Weights of a small transformer language model.
Size: width 192, MLP 768 tanh GELU, vocabulary 1024.
Each number is 500 + 50 x the weight over the matrix's rms, rounded and kept within 0 to 999. Layers, rows and columns count from 0. Numbers have three digits each.

# down: layer 2 MLP down (transposed), 768x192, rms 0.156, rows 674-742, columns 0-95
# up: layer 2 MLP up, 768x192, rms 0.192, rows 675-743, columns 0-95
down674:469516424450458530500483564479468508393562595518504439506463536535431556498496560465447471515457449604496456524449466426573517380522513498487526533467590526517521571472518426530589478366531458530477445484479410562567526490566457510490577481512533446516422473590483454533549439542518552540
up675:430511430484461542486494454481451542483526445559520517537452483434450507476504490556560498533551518412543490556443522506529494554437497573572426538498522566550455542510517485414481458533481474424493422508534446523441467517477517552560493484452487414510475512576457614515472530489513467529
down675:527485529493604559484490469449518478554502496430616468452587512447454485473531460446520514480569478451574421547445499536429436456415461452386498421540456490526432517450527573619447523522495597550459557586429513514490463459544577546542641516490557569540530544505535464563579518462458569516
up676:536481540504506519519504488563556484486527463454500497530528479553541446488531518450429378539518479490526481511543472511455507502511419572451551471483429533427525563448520417537453484451482459506533394520624500536557469556472474413509477407492456523523554505550527565603414530444467485487
down676:468570459592555534437425556438444542478482604486483496547512491433483554450358485542523550346478492519529526567418563463544497512526564511519525423550520479566494468466492472442479496441549484564464533428412478437436448423395545585479442437431512480527475529478410419538533528542488501499
up677:481545496610568547543530463549525531453476475468547518492483547500445517470495514521488440491572403465576481482446441536520580497547492574467514482432546494481479559449551461476530579441546512453442536459511454422495499542475452512564419479446446470500561547484474496492534464490582575420
down677:416450541469539442476470526468438469515516583495475550458505429470521527490447540505455484588451514504504527558493454484486456572434453536466489462478551464556469521505494545540498511456436515528524442522450489528563539510485493503530555496472455494511462430516513530490555518409493489454
up678:477462477521472483512436521522571547538482567516496541429492482456485540479450595445522437558501421449448527423449441404542413558506545509564406577489554576516474486498490542493519511488428465501510503534454443495567387517494505473564415529501505475524510481478442490484474550536431533500
down678:582578495505578461530482442596556495490443445451464420486529544548452478503524476449542453482564562532516544508593459517503443507486527475495591454540423442451452553489441531506472525517482506519485551522584480500479519561544512548570476424453468565500494495458524502462525443467551406427
up679:428545566518464451581538526411531503459549568378466474472518570604485525506412468573543435566516536516388518533505457545452508462495514618451468505490568434487494419552476432457611351454445576567525502483531579486540509516544424538508492525447446488400570419438536374537447489400459509613
down679:522441480496511389526458458577553452533420530496426447525611466475485514519482537408487540593482528493512549434571464464459557483482399547505496484464520634523484484500529569573539469539400463598481452496529475595469473514440489397448615515512491544437502523530506417549579461554492542523
up680:466436476515428488527559530460479517442479502449513441491514580566547467491434512542441435433532425502463540484551583591535540516495510598417476496448498476472505522313611489474484532494579567422485494447598511449441434414523540590467468488453428478504422414494489552493439567458528543427
down680:462519484548484518530545585416525544471476505548474459544533415451479532531413569556525524529484517515508464539543460450499427515442385536478563485513428401514529508513436570475578488424510591477594491587574526424512497525410658480545469562557495428484507494513431512473534519588540430538
up681:518498543508524502445471378531559530439559456567480514505503480393528376460478574538468586514494502478510528563436473506481514522611532534484432473483527481513448425428452423486474511502455441555564533436458412542556458487477494490525522524468536557492499522522472489526534509472479526429
down681:495552525489451467498519434542476580523498606554515469571454489526508563496539467552521439474571466492586460435496461531577504507414511474461534485421550419558628513533511456561449532471466388530454475442500457442478507555564544444556643480482454510565469431382439442427506480564549600515
up682:505489508537539416540430458472487537541533519542499509499507539527553473492480514513535398523548543449399529505411470558567461500545509549530565508503408546527527524523566509547438572559574469471474498463435505509513568494505458484436542520538408444489596482506511537462447455475472497459
down682:543541452560520557545507529442474500485531522515506455501485483585508541386444507429591523524475584457512546479554465538408434418454549436516526516455463495588539489521516444488484472527495460526540525634506521552569497543481380472548383496462465569571586470526492500504432524553532514478
up683:530542524540476541504479372436523527512510542503535435485473462525470528471571520489449433588536556419530414529431512485470512457512516541514568546528500407502422520391571592493442522469432542530602531451546536475466435477459550567503503565464499475527577442532501555436515433578510513440
down683:509542517474427433547483598399515432472506545491502501426532566520459534482519511478559577491461512514426531592489547440425611524435585470397545464501544576479482473524483488537585491494544478472416505554469466534390473479461515597516593445537561481478473516443437487479619475577469446533
up684:537483418492527475464534464422499498415508410477439539468526506528553446461523484563400464525558447543572428443514641530511511408522429579456562565484598528409565425534512538490439511487530430452509396507565541498611557522598502445422496509489544489511486554430621507451543416562506521517
down684:510452575471505579468517550481535520458502449506455508493542491465473568444465421415367427479519559482535464375533474462491498572539508521527542530513442461416507479409481575482584498569500504546428544612510505562401458440492427468491442542471426465478453395472510487472417461464449424448
up685:449539536457526421534568492542494471446460466487492529501455498507661468468440469457519475490450469455536501481468439456550464458444488509484388540645470406483454484495453527458492580574441449502462537445547489590590519443598515533483493571443545504576551563385566545469555585502513464530
down685:488463464505483463609494476465501497511431459461438527536498409547497533542443572549529392525456547401466596500489510546562466561426585535507508463478473524485443440500445402507531530565532521452473534466461418523506589518526469526528431481504438493473527540515456488587604529477476420473
up686:453545551512504546460459483560563459589545521555441541607486527460551524591412422529595502421474588417474465509563466607512409522472402619542443455555494523473492530537407543497514485483517547570508460499432437432595526435497480528547572551405528475457508505526557501498442517490578492555
down686:439573420578444498557541535395515501482463499482463513531565512508506478575408505426515500528453432562520482555437501507582456461489515427572421566430539491524451484505472530478498491491469496427496585520488607410490470516501536413458546492504464545532496483445449579550566481492432469507
up687:528488421450546533577587438468528571431564524536488502557467474504491478497547517475575459470474561486484445507526518534488594494431518522574564540540490521536450477506515530495566509435497439474537509539565496545494503541559620546498455464539466539483510574494491543524447359511478489467
down687:490511490545494511532386557518536473497476505509542515510463505462480554538451496495508560410542472466443506476502490506447522470529502464459530465503512494561464520447467435577442480470524450438398515493371602463469551430521503438479612463488450535494485496503494527493531513504469495484
up688:420398553459565494448440432446586460562525480404564418532450452495557471546504452466490546546553449473500529541537532495494457509549510558441495472513461530552494517478522585538493458524434564463515486482508514524473497493486555452414449435565476403469419449468562544509545540506465480535
down688:461489444501477424439515543437466465569464498537386489486596476510414503554498513550483482494525475355525428484498509530468509439485567515518519499536493498525510466510443559482439439531594476393611524480449458475470532474431520473588575557471480485472462475402580557535472450491517526346
up689:551468553451563586576576521453463482552517516532525440458489394436563478482444475430465479537507412393524440516492447496578506507441427526453484456515456428450481509443538519456475500550548453570523465495553583521550527534521492505475625490532425488492462477523513578430444481548532374492
down689:518485464530438513561470551396449499467478537568578499484568456481549544455525449501511507538575517467529496565541564510484543531525395488477430579601489509449442568545468509533462510398425553465458461533507547437565534479431461453492457470587446465498589462498537344499520505513555571466
up690:567521565491442591537404536562505475500567484509520460550491479539511502447482572477480468513607472566493402560610529572420558555543451448502575514570467552538578505501555457584522538494469558499494531519535486468542499496485428483528474408454478499428488567445426519495481575521488552519
down690:535463449458413483506472528489477498547494490467437539509538504441514565505420481522534461492473538471503531515419554501580466533507563550532385430396509549462545485495494457438469574534504600457546531474495494421445404419509453441432419583490432487509435515442487563542458435553377455520
up691:500506457547514518497569535531544532493469530562543453518486551544544497491445521497521499467602560633490467441483533567475486436546473507463415508542514423501516579481469425491554523512441465517432446440448481498565537400529443514396491507479446465557616485516530543544472522433386632445
down691:507497531550634537527573441514460491531519543565425574484573484390580445421545560605504511411423555552431537509515512526457525565400543383553542420479470515462493562517466441477502445499479566496481519461507521413439479455398511457547513605477556460511500578552470500520496419474569409512
up692:463538521617490407437553435545516528446557499509481503523493510529498564459442528512427511358511515598459511581536481508521560581434473454575541539439424460532548460478553466555443507553456419485518509528484524507563545465521542553512499506515438487545492483457549463535473508523504513562
down692:469410399487525493438528552513499457538497504505497513492513477557557491476525544487426523535506458371465535454444564504463512429442450510491488462551461509509378467499489580416493631447482505650361502525567527632533529473535517551532492482486468463506582566498516448454519544498599470441
up693:559450522490484624495514503499555493549459566491473497467452585475505462535552449557482542563549409461562511504565564545571486460478516550493556563482543373531474433520469388518552450466515484550350468486411525544569543455485485485508535515403485458510536460407495505467496500498491478546
down693:588473477514559430529469490531591443548490557522532543390485498440506490482408490495522502437511491576547609553519458582541456545501534454468622468460486417545577482489501412504496440575446402579508477469473573553457496491471447493511508492474434464456467566534431578498551510549631484463
up694:494517534396456596579473482576429555441522478536549502480580549515450442489481580487506444502466563461544434572569556541480567399497426564537546528559577538485484488499498461501534516506515461610567413377511486486536451496566511596437499550412404429368479456405511528482439534596552481526
down694:525616458431540463529388499488483549481410466542516524522490598494553530451480489541445438542414561532467587572424436510584426495605559526531469446553514505432563464440440465448429448604515504477547547490502497484559596458545453585440460459464529446506514471439513468548477455518532480542
up695:501480512487486403411522512516509471562476521477499581479539528504489472465516516541504487516507517506526499523473459497454488516519489478525507524534455524519562447459549490527436521468469449550503443473500474459572528480527523498471504523441487512517515424494496474454461474497540478491
down695:534425491542380574577511475480526507416510551570466505396570481485529433503457527416543518482493426503446543538488491504500572416574499490497544487496552543539417471473454458514509542533518526520454578443429516554465532549526468474481599517461491482509562552500483472472506559474499536496
up696:612459556541527445473425473492469470464475541488592547520479461464389431558439474510466447440519515544487508503510521546515547550540533620526540540478508517530529525503567576560515438413454427472630542600477529550524569524436586572517458455462459523505486498619418530430484428558482428479
down696:472410499544503459541420515589485541606460484419581480587587410551589482506575431508568483518448505472452489585511496570441448572516559559506446424481455504478542489597477497406437506497512535439483564533582511404454512568599541559465534450443478586556486588448636404631459514393467455421
up697:516476534463442535539493487613625527497527471541577555545458552478461502414490524466458428490477476481595508485472512562532443531518571516562481504627433564535514497402569400556458506562499545509536481506606510430441437551559504501508525490507438530509505468464471526440476438540475485497
down697:450515446468519560494406543459412554506505539564473459497506523521580548488452563569547460564545468441562530461409466393405521503563500491417552524532536489592623419440491525489446558565499482432440527505499457561572489483423473549517453417488533588455570557493454556487541588490540491495
up698:395568506562367506507435432522406480602517474555417572532617515571432441539525431498444618521465443620485438477465491468351485546546468475454461485430509443430486523440408483441497437441531466531449541534559498585434451485450547532472435519524531567520532521448490462510394574458533497464
down698:474538408523449650495508542553383456473542537441505373447451514449473572497549501610572510515514467452484507512485395468450603480527491455452472523524508462523539458529396391390607401466519495423509604474458572481440398465467405401333474510596516573453502539536442533517482466509422500502
up699:515502534612556531496526491480516420543517541594456480462568564476494472555525434517534452461489432469441412439539486507490412477555443534580568502534538495419497493529470432515550532530479482454450504568501424514542485585497416540480503550482551521545519512530474519522471468467600520514
down699:517501528410596448554487427433453399463506387439503459448451546458401576414601429526504520450532554523438502492465547513513543462457520537441368484528542457528552362528449444561499510535361564558467457541504527455418507487481443523471469496495500444390498591539585568516439519492476471571
up700:506480552504488546481474530519537414449585532502465406567613496539445463428556417530450535488507532436485554569436501560462457513562504498501458509415451408449542468466511542485473538401459555480495539478389476463538411494379513507496526473532519498586499470421520544495395542467506560391
down700:528505569474547427571501540567492450500491462498466401431548471508532486390548509548508450506472437486454478428474418467457484557571520446411422466472450370452538423533382459502578445471436638466598545556490494447502483490536522515388532545573472629439416470543451532483612526497458552499
up701:530493474447453466513512429484526473549466479518578467487439453548467563554558460519477530487547560486440554595509552456421474463511492397460628630462453410469467506453501557479520478459415455542512534492430486519506529521496450522407471513493562451534549431567494544548474412517406534455
down701:481530506548602595454501452529488497478531458537387476595584521478524541459478561469485496461438349512434476551547500511515500484486496561598484467482446496459541544487527502518416504562549468485529531582522461515478466470522519495517574413506440478440448505548550467475526576458522480510
up702:490437434575427474534541527582508578647481535519564531457495534521601375536544532593540517509504365503497596455594395521514468401420458495420533425536542565495528548472421548505386479599468432493432590537509417543591471436480449453506509580394459480536504409603510572449481545428441423519
down702:464499616414361530457525403456466465495405490541510317430452511593469566399550543493448487541576509506542388467503569478476418503581477513482500426524486442523581444563475544464412481570557522489489396664568470352625351547480496543597428477456566504598516459504511482524507549478461533507
up703:420473439536517510469475491457482414448607459548524596594486489572421506463463417586504494522516442494477461488546480459531501474441541491412502441434492572447483494531484464446483467520533486441610539484505551506476520442560493505488471508540468465485505608532572447517430541531552463539
down703:437471539444564456486505509483441518492503493502474505483593550475559563542459505522430447494547466521603549579400545450471621455510453479491498569432473490523539547488497514494440562503538450493468471495453512380468518579547507542514450539449514494484585483465565525462591577477461580507
up704:557551371502539494438515475442497465544526534512538453470544498603486458507511560495451580550450436463507445452512422495459529555522590545501482523505529476463522496490532520537534488516468532561536505526464471538495527514470470547452512499472490436628550523454476443616519583521513508512
down704:426531534621515431475587574560422554489503534465518489549464530450539465488544544485601525434511528494547479536541477547527467429511517470441531430453449505560523437519511506536473560451513561503478513464490519465535552464523534437576563504444495524445472560419517503539541532476507405444
up705:517553518426499473513570474511452526527545439573490499525515451554593513501543505485516485552480511552489496528468429492569441507494483502521430518478604475448537488527522470504505481499503545503450412542505481414412464476550474483514425547541528504435551552599457515493426503514515518480
down705:479478441561480552468401480442507499484468520453487488482466459462541507558457563497509451482539500494573553556489512508431538441641455542435447522508495472581414540392453506609436489514484544525528512475528479475606481486480548576489517540500487501497481433399545460538495553474485432439
up706:453532464584485525502497584506450463486500452566419428514500462480485491508530507513573477538575482485412466408480504462382601544482526506407533503541579568573447454579494485498543585451382457566520490509346462484526514435526458537432505448524405453451485506522509516459549526466442464442
down706:539571504481378593490567517463415518585497537408470573561481527541569386505443482594499545466509477484471469525501527475509483608387564566530427439551510474532482577535497439456540472512537525446518525588605604444515354472622542526384495493447562490488491500442419501504489517468483432575
up707:449547497545556484575471485460531449506553463397583544511478438497502503473477531484440390486566524511498512464446517467453517608468499546499491469556442583499500567423451489519524451500566459563462487481528447419498492479492472530553508506494490591475458419447458501503430544562531491552
down707:517457482574521472488537557460486477464508540468521444499564507525559479574471560520551441471570435453435546535553485531522571503459535531516427452478481443469508462481503475512482477540480590516436576569468476555493493463538429612513476538432588468490478462500440508399462482525470530487
up708:477508506554488512445606552481486516563462532468396476478465573491509535526569457533507500510473580563524538503523527542406426553422576548500455507443605575469519472449498507492455536520448499498520498536471384476469493504546530413498466491447488444429511479460456493523515454527394450478
down708:456523526546670462507427533447459461466502495529512465470409434519420534521541476407481443509489496465501511513503487445572477534529530460571492524580414516487499386414504481510467370453543509520454427503529542538574512518504595570473395464473489545562440520472494596377574357540487532474
up709:558449553586507520475584417565416498530492432568544512580620520466547424452523500468416440404487535556484550517487521442504417474516568471550538525483494484495526558435545529569392490436475495611525504428562459441536450427552426457541457469407424509442507485476525512481542532450428559526
down709:580429466498568510467510524432572526483580613418505577350463566466551612565475543532581575563469495496549554452460441461407562512499566516529487464530485493500441534538537514424559526543482524526477503501533491572452533451485539523511536555459499519532449547518475501485491404473519544460
up710:525468390442487485475485544598561497511619415566454547541568522531512502492490464390558518507439502453552546487526563481478504526497464442546400545471531480528493492538549428535531571514517472473478487497591516501512512488449507506518543508511479426554536507426430542468534499478491537575
down710:467531598540523514608472515437533535561446547476516538491486607501437510500478545515531415446487475490550521561508427428419504525418495496396591466455503520463459463481521489507520420532497534482494525570494499458518549529573476452528581439442431533508431523547516452585603452537506533466
up711:585508448494512541593566558619476485437525434528450541481501519428503488498559555469488501554474478437478515523573514478495541595535457483511415530491635555455457552490559471577442498511447494450443536453530485559585456511494394452351510535428410494468338548436546576494467447501529511560
down711:516508456459512488380504493459500450482461472539528472452465526586476477511554360427457500539531545391446482454518562508517516508468566448369522576581477476539543529502580539512503595581448483535488538465511525508477450543567516511489370619454556469394440436542553541512479377420495546517
up712:355453490502511532510478545501563464474484491443505584562474459479606533593542365546488452520480502392566422425484501460517441433472439502543481555610641524465491504519404534578430514506511470523435430511457493452475441390499505545401434430512430532634546450467495542492473553516447493499
down712:567472517457491480498527572472481480523494446364456516512464476548534546422477448562496428560446523533453539483472467540558523412514515462535570576405487479528514516420541421430487599482437473468551497482564514511417517490623461563462516528504545542465489447504545513391547528563441549541
up713:534420591600507504511522464413588518538477448428518486500510475534440557598541506463578521451549479468567469481516541528465513470512502435496493343573454432567466534426500392449479498541576494526479427495438447601495486539446573399439439498470541467442531589427537458446537544524427515423
down713:488543451455539447446450477475375487476520395471469498385511503571541598501500466475476418494464516490499498554495458524489494480498553521599453473570509436455520551559605476533554476517555532488443595454516503481519490507517463456527493558612431462552407528560538485515462447460427648649
up714:539494518532499437519493531574430480550548559525556542469472518524441495597519467488584483559584517481444345492447522533394563558546418527558483437435510499436574465512536586528509411527555485462474428478447531422490514441503527600477549500466446530490465477436598532483460469414469530552
down714:524571469518522425509544515506629534446412541567499466431522550469517547440483547530521517507505455509437538481424493574475553418504553462424524440440478514505416473512435469510448523515528574531452424461476490494398539487535537413509500516497562557514589459523451547531488585454509484519
up715:516572538381468459536452494545545479548503555535455481548527581523504398506452583516557564502527440437458525551544549579407367474420537498667539554530548552474515518543508546466476525569429523443569508595441417496596440490445465388572383495536354521453474422554529486611511513457438482516
down715:448477520376472460505542599501533540450486447509521577490582596459527483466536389464579496541551507474479400544580491355441459456397458504493478459507457468511535419509479534496446533523501577522530447483504561547461484604591481538428468533523465532573497527441515460548571622503458465530
up716:539567521409519411466519490489596607543476573521459558475430453553436512519529491492500472593512428467557464462473447547505456472582455467494485449531470411535456605522506595428442488505506449471538531491461483429548452599526528471319523516442474504564506436537531534589417512482499533511
down716:465521490544438551536557447454571522394475517560480476451562451454525468466496559403549519508564505509533525585483499528403522557510455503454470469559493539458497438516454393497414546623530539450543522412518539546533534436535458518498465512508422510448516493437514507514472536482510501422
up717:428521489459417496501518492532516476550573475510436410429502468503414467589439528451476489444472471490498597514520418591574511615568444623475562527493464535402558557476494513355601579358462487449516564569547493409463524482581631530560479540512563533447526443549521594469467522522488578389
down717:392596476462500504493392588503435479502459581396534515499465510542539453524519568505567496499627487496497577484456486452384536658453515469451560419451489505441597566548534400502435390443559422484531484573526539531511491436625454377541367549552467471485352590435552529412431468531455581509
up718:486527543455426516480500416422480452442436476542488594491490473440510451519502511511491610446498530533529540468488543486466562497474536500542507542529480454492503545481480536523499518455538560477541466495457416580519510567622473457472483461547482542562530545518556484513538532537462548499
down718:502499562519548497560541515541481441447501429490499516491510484537526570532517510462485480586500493495507509455465437495459507470478528480515454417552569495516480551555532462479488577535503492527488467466534405461440515357445445477522578500520481468478481501495420494530564400481564450475
up719:524529411469460528527490492475418520481501524512542441474430442526495518521502505379434582472517529520597374524508597449503433560472467430447447497522520553513422523487574441568504465475533559440513544510444419534537471554647467547617451442387486506474414533556615573484524535465440607506
down719:498444524525543471504470420528442499484394472506460514414550547493477505465517520483415459546504509621485504500494596537414440482556514404550468520588530461555433519516550551471440461509471518467470455495533489561464495524486490549540468565444589472516574543474527521561537464659523443483
up720:459507508505462537496470418599557396528499467575476565572563540430420460541528414526590519590525532493505451473548400535500431537493634543441480530465522531485558528488436497504466549509547503544518477482536390552460569470560439469534502502518517430475503574564491491518535439511464506527
down720:521447433442496530449482547438487559507511568528497537527503512552554541500581523473471618393473541454518471508489459514477595466504492438533480513501431527485507480504520567460435582488503510454473450567605512468509524534475472468622569538539436541532429400479482471514469448555530611531
up721:586474475481413460468496512549470465599497479443418451488473470459504464484490620577519503502459489525477421462561498428497560523522455531476540551479477464555468503525515504391473503406452610396553514592504452539481502489483485524505524523567403543479478413474475522505489444601517516475
down721:570435526495552628482539584475521532435458525503496466556505516521470578470503534437462426487462549496518511496497464586497473615595438497566559503526509487478498547530458485444412562519448444460375581410424518530477475561492455392469601493475371578429546457529505655502455595506489524496
up722:447519528555532532520470426487527470452547501554428513555411512564403450537431409490522551599461457429523562532424470541464564419493415476452421423467551475475445484581556425501523414500583461507566529500507402559523549479501466582470499562507489481528469509472480543444510554523572477550
down722:540469419403446496466429515425406482423525454500511442533470518486537551511512440443546461518466506449578489491542481500528459446494481473459436436444663544515464504485505468528507442471500398534483595538496672589577566488476492499516424556597540427553570504463519434428470486538491458453
up723:499512518606554509493499509481510525532515493573460476533532497493490429505563533462424490506503549536454513540433400562544527515456433483471530524466410534549505608423450591418574428495474493492584503541647461529506473526537437540506494525515489449440483476594507460425478606462481398376
down723:482565488508512485473485586444394510469559572544474534495464467519502479496438429456579490568542513639432494564455471479484449433506476509501506465430488473442474511524538565472509563610469540640458496488516456577463474476455501494474519370503502467588580510484431475448526508476511473539
up724:557424439430558475565478537485516578528467399437524572522494553446476564510420452513507576520569552476440603515537407491561499521507455527468453499560573464604447454471502516474525612492628483574615355435431512566557411500472493427490552532523468544498582497424531516474483447510469546452
down724:481477477531552513469464579550451516511512588510557421565526552376416479493528552552403528387470487433544502500450507447592526422470512447446548617512625588599471485490500418601522519457465437414451570558539402441437566550463477540522496405507450384487559402567583495533425588549533550523
up725:481547490441493489524492492538514474562494472468523560522474505486490512491494500539448567550493422470562563538595511530489455529534532519479492549492453529502464433562441469409489484476477418525514484494496414460494548472391413548452514460501485480539560529547569478509496498482455489547
down725:521535600487527468514543488430423476520530564484490477585471523455512435601520528473569503436528460525467472497526557572476445427464507428550499515496483501423552462422496570524488519535544547528499495532513511523521492501493595487554513497460463494445479480436526494496504565434599420541
up726:558522545484509565578515473528509527562441533405411599494547520506403457541546350498535480502435492443426428530534494518511400588537490477514394517533506504559585546455550545546500480546527435460583493478528471434498480522519446511553507460624456530532525541518534520476487472546395562560
down726:533498465445549481516522507604422505546342460528546513526537563390579549582473584442562444449552534539515521485423479471525576465437476485455560516491549578510536463524553532568532523374426533520426453477512387478552449473462445513493582402448501494478543491420469437522539613461451467518
up727:446547445553453539528517527547461551487537521505488551495525495582476393481545441628516536563394465491556584542456462460519489474473562539571439582427557530433582439448469486513410389433551463529454477463471496480424485443472524494460488415528494377426511480606498616498452498488534563485
down727:568504591484498516512530506487546445504456499405500518466463524439401641498569497532456466562445627518437510494573484517512436451501537438473499495353458528523435493509556542527525524454447489526524461503469594522414515460535584508457569440437429542455408445537594520575538489552603436516
up728:415568533413475512484540544425488567536469502571525555549526476480503590504481468527588465475533419548488467608515503535456518577459554379498482532479559530524438448542523570502538546435505458546509460361624396529470543453584565429539463485515460534524458473486522423461412507562524452533
down728:484459502520613527540471621503455479488474519406483500535400508506520434509497504437505502469459451582516513494526478513473454561469432477454503596483504450390515589500522470586493485489502468397551458549410531510481476559499409456491556520481466456509503548503530566545496439529446483573
up729:542531516452482497524518448488507526516500471551434526566494423493419519607458570513554554547553538503512537542528419471537475526530490493547516575487478563556469475511508547548431524434499425475530552582497422419556546523375438463502556476448568505481458468560501523595427425500499399565
down729:481517546537479472426440565482508480458513454513573447451484511510539510420502446492433472435536461435526473505434558509498528521509493539556478535533492497484450491497537505520535504514489576515447483487498572574448450418683515526500537523540443537522495505410487428439536530454526526478
up730:500481401461502533490523441507502541458527499521458567493433490495503484472487534485437557468471594451511522476576573560421511452570486515564497489514535525508413546513449427568545512432477481580469521472523464553478518510541575488387499450518417574490507527486469504468452449548417617546
down730:541550538451475544432559459501561503505434541484549468530536550537536511479522468605485483507516506503573548473386512405519580483548496465456456456549490492568524562458479465531466518525536481422472450516595504528470503398512458467455555490454542503550506544492464496503614432482547419542
up731:524531521468449541543539554492547456590501508492524548405616541519514519472539505405576451531440479565479547446453540561438549561479465585425426462394513497539553402475540516492504518500494524492386464436540421546511414513463582529566527468476411498438487539467458517520494422501503452450
down731:457556514485438440413501526529530446488494498485537509497508517466523479513542384567449452457617546576446523470515493429483536457528458569516536537575437430389492368468469458531452375523467494508466630577398528529568486542554488602474481549534493403485492432430481468438497485508378510425
up732:526539410489391487539619471470499558544526484549446441550451505465576503418477453499545395533516548547452484495541576604546545608472510504383617560612414563490521514487487449527527459488512548462577492511472506502517503403473457448467429490571398524428403526446495511513516530492529480505
down732:475462515391476408488484466490477588527442445500526472456538477519500496517446527423472541490474539549507539510540493413387424522394461432493538479432451540504431539494441520455437528577506573445472529471520577597470516455514414488426539563489498569568549435419446492526404524610517454456
up733:463477558528467462543443605507525422560539556506574592483467603565517517499460616414462491463438505440524539450528424440494441462456574462543438584511503484576614540569510415511525454456498459492449464532484439570508484547475488484445464607414503528530475503562491616347512528540442492595
down733:528527495456549492482574456429487472501539521539556459558583531515562569491478502602515508580614536551477392448511522533562511482476446492464528438562457504491512502485433531572354377456478564550498436576492422608533519541521457433511459536506476506515494484471558329465473493500446592517
up734:490526524521428472420564522534485479516533504457527411481421503522448494515409532534573452475485556533571403495465555503517471506487520511444503510593604410535584481541542508494628452523569450570523519482408473540571525494508492464532565415512447530487490407540533543540407497567537536624
down734:495489473512566384520558496556494602408400476560400484498581454488415416518471450482505441462557523507478471470555497594471546472538519406492477466532460478486462497524425452498428524518559526479466443437398471585419495511590464472501520552481559478601448519556425478565525522512480470447
up735:418522438556449502489561505440490466462528407422456474465436504520520373431397490573389497507478468361442527591543587455443505570482442513628587541510443378528472412414474517464491558458513501510531448398604496510548458549549510469487606563539457527508566546430502496478416445544494493492
down735:491526491527472532490479487594429603453491613451512392425478563522573512452466531397519574590438533464510597499562520483503623437502448530379473539433521607462546552533430546513438443426472513474404501520427507584509505457527480557496439454464540462528498473576429478510483471538478507430
up736:405606558408480578545520506501560470487557479432507550503497464441478567462459551563483504506463508470494540418453554529550527472538498454535440573535503450451453561503503531474469581523493436613527422438437452483541476513504478416546514495492451404548509481518448402470545501467559568547
down736:479463520464471508618532506462438553549508485508477453535460562519531460505456419482562486451400440503491402527491471540567604475504616491494583455517466512485552470468492473515491607629435486405535503602477465423430502553491457490476483527449451512500504547500499437499560445463483444505
up737:499592484465455452478469572556439429562515508560548569432408449489436474478505499610505464502481418470507475474471450524518458571591635630473547507489551541504593529523557468416505605437495476485524554570462506487527417427542472570497414492547494480515490504485512457523408505538460455520
down737:472509482495503524490543475457484661524548448424449480522501479502474508465539482456552467445423432497493534512499529549454483497502432506509525491380559585495485515561529536530511511476387483508588568483455511466458508557502581482507572555464526560546419484391542490442534473470564419546
up738:522468558525529545567473544501559583581495482524512499593527523465560463502500436447494550505484422471511587521552479519508515575464452482503413541540461580493470547531484491443483452483533443464445404577539466549503522445468560532511612475351512542462479448475558520491503482528550452464
down738:390543530530537448441532536479453458383527497459514482339432460494563431512527548560449464522493559567447518463439519512479483531537462522471517515508501450443494395571505444485511505572505502513502564466507487532484515572505480472550432545522583464499528506481509568545547498492478523590
up739:482530518486492500523571526452606511581519487428635521553464497512576497458515494471471442466512522427448517566542455570537454493436508439458467484462495532504490453551448536493423449484601528532508518577504388498500511496349495483491452504496504487471490503491481530620473434451554426454
down739:481485494631563509442509516498440568470643552510454451516563594447571555507427397557425536437442439417506428489540544631573545520487516469540520533453576478516487438454528483512531455436500498514450593532488504557530439494535610539511579501516578533471526532559497358507514500495484442524
up740:501549458465469589445484520542528527524479459473471515400549524474544503503519554479577495468582496393464465583393520445525540519583445541457464476461409475490524453461493525519529512492418436421575504485466420469546412464553504554533561480485535445505521475499541436440465400477493479552
down740:520430464528508421573512506516565569515510605475547464396457408493426467504540436492542516491433413583556544476478457493455493439451493403435515596449565472498562486528405385508426448549477531584498460559583500554440468536516535502433544508436514495444503465532450462555495611463479508533
up741:453434576495510531439573532461510520579531417562515499478502520500557539432519511506514554461597510469421503607471529522425596517434508490642439509548528487403511514518533414411519483579485370479477563595530499502564450468443453491464532463383483470493498503445369472475578463534506543442
down741:495471535557516467443507526484522474475474562495604486457527442462498472551564536552508530517425532491435501472464465467556550412497453476469462467499598546531529521502507550459478464513484466512474454498509515495458536484503471563546554536598566446579540515518496537531522525506507505508
up742:474529489486493528499550526478552402541435507471594391429447513405552480587488449559468522569515428464477496422476555566457590518448544484531486581474512572484367479487409499431526480503466571517530465464498466503533458495536462486476509542609461493528534466477399503444476532468381495536
down742:454469457474426535471479582601473552535565446392579553505477530513461577470435588415563546483512579552631537450486506480529412531541533498584539559470479490429531479487510502452366510562531560418496554438538499478531448493465466504533478519511511509518421375508514536510472617465649562560
up743:564493447474550546567460531581488489502519549482449391412502520628465474469471407441473493627525460493514471544491529422482519600519552500488430517547451513505661442485493555488498486501489506519479518529490430462411472444599445436468534415471421597557541492508486407503531486562549497476